python train.py --hidden_size=96 --head_dim=32 --intermediate_size=256 --vocab_size=1907 --rope_fraction=0.5 --attn_scale=0.238 --tie_word_embeddings=true --extras=["local attention windows", "shifted keys", "gated attention", "value embeddings", "a smear gate", "an embedding shortcut", "learned residual scales", "capped logits"] --init_std_qkv=0.051 --init_std_o=0.0 --init_std_up=0.051 --warmup_steps=393 --decay_fraction=0.601 --doc_mask=true
Each number is 500 + 25 x the weight over its row's rms, rounded and kept within 0 to 999. Layers, rows and columns count from 0. Numbers have three digits each. The size before them is the row's rms in percent of the matrix's.

# layer 6 attention query, 192x96, rms 0.119, rows 0-31, columns 0-95
088:530454512479502526531545525513516526529488507480486517510497507503541521545494537503479496487475479513523494515499455462483486492526514514511545491513529534521463492475489479489540478439479508536462525530497496483509495531518493559485510486513496454473490518496481515509514531452452467527
090:489522491500481513519481511499494509490512540473549514539516544504452519533496530522521440511505495473485496513468482512521515535501533471494518452506480507491532539479508497437507496475463519512446515545536477485468520506474496446501515495494495475462506504489471485513508519457464512477
082:450522500524515500497442495471522502495566501500541531531538527518454502475512494522498488514493504471499491525503513506537506532458539448473469460503542519489515529467497516448518516476500509521504526531482473496493495493451484497495466531512460501457522500496477484528516486478497508486
099:526455491483489463479463490495473458478524496525478441476432496497515476470517497538546499493515489511497500498517533523505538495526482513493489491493473478508506479557508470506498508528472517539543475470475529528503528523543484494502461510513500518541510497535466506493480456502526518475
097:480455465501497491473522525510474495433540489500449439499479499494520489464525526498480528521498465504481512520540518492477511501491477495477508545517467512537483498545526519506506507551503483545489509459467490553503496510543462478514485502536517503519508471523481496521527469485500497487
079:501474517504455500465501477467535522479483528528514475521425487521503493449515522469465475500503463516498498548483494510505487485474503526493523542477503439519489478491505533495533455510527528444510494518466477499523483469516495533485541516489471532467495508486507511464531485505499505512
103:531548566465503493493472508497476469549498532490528504528517526532500496532476476508484479544502495492506516454461490496521511505540502481524469477536520508489527425488489488510496456458496530513483485539536526480457485481497512497498487476499489528479468513480513496454494520508506493532
106:506497558476504507513496512495451527493510508545463540500514532534499505536501500528458523516497511520460500504504490505498508489542488530492526505485492545497461437511543509496462527459485536516513513460475499484452511476536474467498462491507465489517496480531480492492480536480470466476
089:527467533466493512493524498480480512506535528491489531459496513494505489546484488473497532490469554526484511481535477524472476482524501553510547454493512536483537467478517495469516536453469520503490486478531527483476498476470520504492465472498460496455522514512484475493461536484496489484
118:468471439496513472505517513500501538481501463437472514500473490503495516422510503482511532486524522499518516532543528498459514491479480497472503514525456510479508533518536521518494523528495509511462521467468499526532500552514473515530500491498506504500516494526482515561507498493536532489
108:528455505492454504486544502459518481522489521447458470500507489508538464472536532484459554496507550527512466506528504500482462504528518518491556512507477494508495467492520513482507514504458519503513501459509515502505493538504501570473507459507514500488510470522477485498502486466485486487
105:465476515512463481476508502515500522534484508520527500472497545479532487515500518484502522546516491474519497525506504536476458517451488504530475504514516489493512469477503465550459481485517537512497511515494497494518507448439551522499486472505492538455478543472488495510532489496483544553
115:495535504533499509491493494507498518503506565531502498496562472520522525498462514463500510481481520514443488514470490484508426466494495517523521455467518493465501524532484525471462503493497478546504489511487491514521499488460538455480506508467530467484531535494474519513511543516512488503
094:430459495488493512520488470508499497451521504479490508464467491469548475450545521509470546509531512490499478547492510506484463514473499512477504499503511524474456492477443496495507512488516485524498513490495479537522511517475523516507509498500512532443465452492506541487517503508499541465
096:533518520521451490477472484527498479505443488513493507484509473498511478537532507491524516466502471509497511531503484515489520466454540495532482465482493497479528495480496512473480502517460465487561495495477535493477492457501505426461515534471520499532533527495539491498464505489471463491
094:511515536552525459527458494513532521509454509538494538502524525516494531481477513533495554504487521478493459547516507503477474527514479530523486525510501510453460461499517475531511525479526496497501513493494517490473500523493470509512537513490499465553462487494512476503520563528519480494
100:474505522536473453520473481499502476479453499525513522460520497511506491471490505549459447525497486467478478515504553485487470498463510448507525522509479529488510538464494485439484556518506495501471485493510536519481472479494510513501538478530514495463500486476532535494480512493511482513
089:560520493485570525520507485447492521516535500533507480525511504527456512489502517537500509498469503554462490487478468483515542511526510456473535495473457506498485510512487551482529506506477498483509499529535433461508491491520511526495456498493497523470495460495498492509503517479500508504
101:476523530491510499482450518552475461480473512484511518483512528552541500496443536498510534531479519495475545457506527472522496494517506496539472481489484500518473469512483466515547451474537528506492452517482493533502506484523452481490506512476512493512489478512471510491537498521524500505
100:481486483459434523470487517510517457499507566486494501519487489508514478555519553469480477485470463505518518515469457521495517520481520475492471478462473487476541503492472458455522511490500512562549500496491507506495471503475546484472481514473511492513498498503502521503493522482503504476
104:486488481543547507492546437503543505497478496453472476516495525495506486549525497476514527518471491506482512493522445497470523512520509510489503488446495522518467495547510527535553494518534538554456519471499486502515476500480513524489506463480499495521492522488464532503517513491512517490
092:501456519539524500497534446441509496500489470556455526496524508502471509458465483464487494522527482510509472472482520531506510472534516475481512506470505517514501516501493492525457526539529519522484526502511498486509505474483491505493528504468513546453452496502502456464492471454523489513
096:507541494486538519519488482532456534500520472465532506524487502452511506491546503530481513512552518470502512497541529466546484508484504517521539461513488520490518478473544532515497471468467515457486485491480474503479517531512457495478465529536515477475513490474474508514471531526471522490
106:456482495508507520513496494489542512504520531506459540510493533505536525470535558503455476532483522510494550498536493517496503502530510525474469502490520522533470511536517518464459449510465482497522513515499416518489527493496504488476484521477515490476503491490514511476478539514458512503
095:508506528478489457468522497514500466505510520455488474496483478495499501490495506531511523512486487510548524532509447497494515492554492458462514471534480473537487457494480477538516465470497508442533493500480520507514470548517494470502477500517471508493484556535462480462499499469531503529
113:497514492475521472480437491497495560491512485485473482513493471512550522429525526510504542500524537517520505518514502495486480489547482518524472528516498483475482470507499500495484470474490507479522522505485494496459459535490495506475466528529446506515438480517484523468534494508532481518
099:487495444475498498490456524527509537469515520520468509505527536499517525491493497495452485486537509514512467477562479507484512469474486460509459497513511494536487461482522499498503503465484529462448495461487465510498488516451468477518492456481466535469462501515489493497519469479528493483
094:501546494522495459512479493543478495489490520468508491529495430471520501517520490495515557525481471479497535571487482514462534478541495462499554432529517509511490466522467492519521509503509474519490507515507510540511470516520515459490503484507520477494516512497497509487484529489524495468
105:466446473451529467517513503514563468500521510505492477492501538502522485514507553536506485483465527499512504479530472484489495504494476510463486511506485501513449520504496450475525463480475480493493467486513470503481477533526524540561497486564490494520491473500509500497484516536488491468
112:502492489535449536510442508504436503501475516528478537499488518447505492527468517507458509488510503520467488461519550545496433517524468477525487535488488511454525513496512477495491499510488496506487492509543493511488469504479506545513491482493494512516475489487481486488472475506442530496
092:473481526480507456511563477508508525492462483473516513498558497470474497470470490521520487553515504492493513461506535485522472505506540443463523496534485502522457497493504554494483490493492515454455515496513516522478508494506452510540486487523507506444486512508507533493495477465486492510
100:462492512487501484515471480472485451484541523521530527469462544493515479510528524552444469544511470504503528507460536483489506518506488421470513496496478526489479477459489524476513507498472513532489488471537466508489480500491538537505490470503514484482479480496486513478500476478482519481
# layer 6 attention key, 192x96, rms 0.115, rows 0-31, columns 0-95
094:478557493490501469469439479523516523463522495488519511474516517529496519502502443497479471466523499489486550467488523510548519476520459496524405522480484485514510489481494509496488473515488502489526493468497488481523510481485481491482510479477499551501498531500477504502483467541493500458
111:505535463525467530499498467527508520533467503499537513524504536508501551528493488499515532470506480511482512525504513432521464481508535526485483494488547508515442526479495484529480505545560491521480489528521504467488501472486523501502551482465478534515483500472528483484528511500481518524
109:527470532506508529523519503523482495514478508495468463516530486484523504469490506505512550503490479495524481550512498499484508492518550504474560463493486491507483489509452473537504503507531508468492564532535496493502527526473524509514483485472500504483489523467537496494544575482526468537
091:524483497482535476527507486473501457482510474481474475497507484491534479540530519522495492521486534517491560483489502506485466481468444533500514475514496491496507502494540515493531531472437457487489480461477487498525484528510520549516497477542500469499480505554491496524503494533522523556
104:501478491489502498510560516457497521467520470491489502544488504525521538542523522506528506542499550503491528485516532499487499559496453479505468515510515532466512493486510531483483504475480483516465505441474526524510482502533499504502505478546500473505520510561501494502451482534502470536
082:488557506487520527515521531547465508477525487520507508509540500499464509509495501527528563502489507489475497460547484500460488538537467512492526545481475537506464484517479511477488509498498470547466499520539511489497472514517502483515516483513502484535517449477492521469459472512517518456
095:498472494490472506466497506466528495559442515526492527497439504469518466467491447499489472502507468513497506505515477507507489510457511487497502448512521449523524520471511511493492498501511536496511477511517508494484495486497519504501487517449489528434456514453484485478544538480491528529
105:499487465497509487524545493434494474501513473531530514543480518494514498521509482510478508500529540490524525451476475481490431521528478487486452509479484513495485513518513462518512495484496486510494461420491536539496465527526542504514498522521485491480486483530504506511499527515505519542
082:497472512478511486520526478538513483492469514545526480535533522493455499502518535581525503508523434461478489476451483470504516512524524516523484535493506489477493518505457432480497490500538493528478492473523467484516491488502546515498508515474511500490535498503492491477479477518482519478
110:515504473472529493534525489473487535453563455472489514539506483503511504480527532534500520495511539531527522491505522503477449485476492510460468485508512538486500517509501547508554505529501471509466495437476511508511489538506472493477507524515477472505513489545509511521462510507515465473
094:495549499508491506551523512529466509480527509493561529452528536494450513484482499500504480518507495469520496525493552513547491487477495524474475503507513471505479496502453494514473509485517488525483529527541483511487485469527477443483549535466541454504485498499514532500520533499508502485
109:527488523477499495466486499491471510546485519502504498498479497509537491510478470483475524514500480524500488516509447550518487482495557518532490503503499468506502490475510519536488515434475526497512516490509538454507489473413532509477478475482503545470478490478463494529522494487520516549
113:522517530511470468494497493518500543521479533523455482542500470503486476448502511517488537530532458528481520539508472449491495482486487486523533528490487500495498460500533496497499481510511525527490512524470451458464533530484497485473470476497428488483496528514506499456521494474509473510
097:516476495474488445520521516510473508455559504461489510488515503487511527459524493526534537520553508492485511475514518515526475520523473503451500492520495525457453514483501511474506498448544475473448519471483518497515526504469517508518495456480518530466525483501510520536481482489523481492
095:503502492501466501504464501504514491511424504514503489472510482496477504505528523534526485502493479492510552492479462478516522497478514475539464503489498487475472488457503483496458495516459474519509532496478487526487504531520522420505473532487509486468576507492539510509484456517456482497
102:470511501550508489469478481513496480499513478553561510473485502530474557456534515533509475529546501461516491524470522498508476479508461491524530510500509484502522493472506488488505499512500461523507501526493513493493463466487489463452512542501529486519446506485517484543521516487468453503
114:451521507464510451484502508494485417522503480490557521532515464494482515468477480519529454528473490470496520513495529519495467498519509464496479475502491524499484523467496493445493519537516526512475481506520505494461500481486496467461519509493493513485504479478506505539449499465454503475
096:504551511511542501539498488517493525479509509484530498518519572491480517488475505503531484517455496486534478522493511503507515521481494496498460462500483492490498501537487511533527492526510512524493505560524436528465558506524512510505521482498508511541485502497552531474550518487533541507
106:478482478514511520507537521471501506532513478511472499521527514501543470449508505503495506488514502530479523462521504490460528527529454521535527498433492530537514486473549523488541479482502490545552488511497489517484467507558528493505481539519496483507466532480495494478503534524502468485
089:526453493471487574529513498517516493521492555478500517494540514513527471492538507489470522493457463538471553500494476480484492489482520497476491502478481493474484515470509490525504488498494511459522517463498489442520477535505522505480466444463496515510551472513496510480505507502530503464
103:533476492522504524539496514509482538487496468525455480522494508530494509523521477506472498494462504514526468490524475478468511505505470506480518512518496530523500475505494501516547497515484471500525503462461436507500505540490472582490509463536512467529546476490477529470532496497471454492
092:491507467443531462502513485506520521513496498455527536500523493480471502507480516473537491542521534508532481508454527539483487482448509460500450469562482502497468484477497504489493480501524494565454516519492468499480527482502499495524507495500535493485467485510517492504507484468517525546
098:506496538522489479510503489485487498488488476565460444537461484489516516520504471515538501462486522465461534459490504502524503538550513502502511508491470507504501501498529488492491486446475517479494492474479510538486534507475483512524437514525496518500573518482472511473482535514481485493
102:520523504516505488515529522522497490470547543566502522458541522524470473472491510496469508552504519499522514489485528510524527547505492500502485502563458493515473473524528475496435473481477473517494554500488494492485517482532504503466478484475528528498507509489472521506486510503512464531
103:538528442516491549500573529462501498502503493476455505495486478480531515558491510482504572478521518535508481511492460508480484493504490504544490521435495501493483510518514481521480484462478481502502481495499509512532507491527539493499486495501488463544505529508507535493478522521501539492
088:547521478525491501466508560492500534478523501510542509473524492467512566476506505452502506493529536489500516514475515498558495507470472535503475519503532493492484533546533478490474499483513441509498507504502522505511456471462521505526507489502538459510462522513540522513509517506513492528
093:472482491485509531484499502481513463487511505496508502578519518478548519499491486428471528469509535504551506507521523516526479443503496462482471499516488481477456488478485456478502505499513452518482525488481535522483459471452500471501497495497501486458499509498497496518545501501514485537
090:506487474538466510517504528504491497485490489500510489490465483453500548481526488504553527549522470478481488503496500485477505540507465478541534520484535495453493524501474483519477506551527498503451508515457491530511493489558526452494457513538521474504536519474498519468503483486478482510
092:484483518542533522487523506484483472441500534535507520443518523492464462513487522516462510497504512488536456526550499524529497495501486528436500509492475491493498496490491484500505496490521483495532497484503540495500475473503486531473549498512514515554435528509477509510464542499505487469
104:476464516471496477502482503524445522493478499464533554520508495462484526521509522472537513522518443492463492495491536530468493492526503509485504510536527474491456481535522555502508516505475479492531485479551509488448452474481490480493496512517496528499496516502438472506527497506512481496
103:506508481499495486510569498474486481520475460530463495567493490492483472447454507470523526464529521511524467467511482521510468518527542491498501484489477508516472507533501497503511507488476547516488465496505536535445526538523471529512485501495434505480498504499494522495484488477486494523
111:464475537484531485515548508478466439507509499503518526519491532517507466508489488505494493510480515501517492491500539534486476543464492472474485468498480521503465514514481500529493528491475520487482460487522430496509500520501536519491439487490524545498536430485487507510488482516494504450
# layer 6 attention value, 192x96, rms 0.115, rows 0-1, columns 0-95
098:497506513493508497500512479490491461517520449489493497516524517529476482486523511492492539501528512517519519549521495480473479427478479568479481521513514520525496431480488502518519500557541506509499447518508538462473520507508503519539503475492526503506521507515504430501506490483487511526
082:467517496547496496523545485522511465452513568455520560511558538507501476518458476502499569492500495473486482495476522453517507514441511480511503483497520523487494499514514491484502457509481507496494507509536503498494477486498464500537484480497522535517503495488535483513519470501472512480
# layer 6 attention output (transposed), 192x96, rms 0.121, rows 0-1, columns 0-95
111:503534539469460534452505508474461506460478509513508516525486515466490501509512527463517519459467520501498510502507477492502527511490514494528492489509469511519545557525469484513509482481502523504518529481535461523482434497508480496563488526501485549498524486548503507527537547505500511494
095:582520490476483487504539530508479499496489448503476477475519509493502512495485516479532517467496539506554547531538483514491497476545494507490513499483526492537522535488465453509464527502547469515486521507518536468517483521483494535474458487485487494499500512475538474521469501473480502501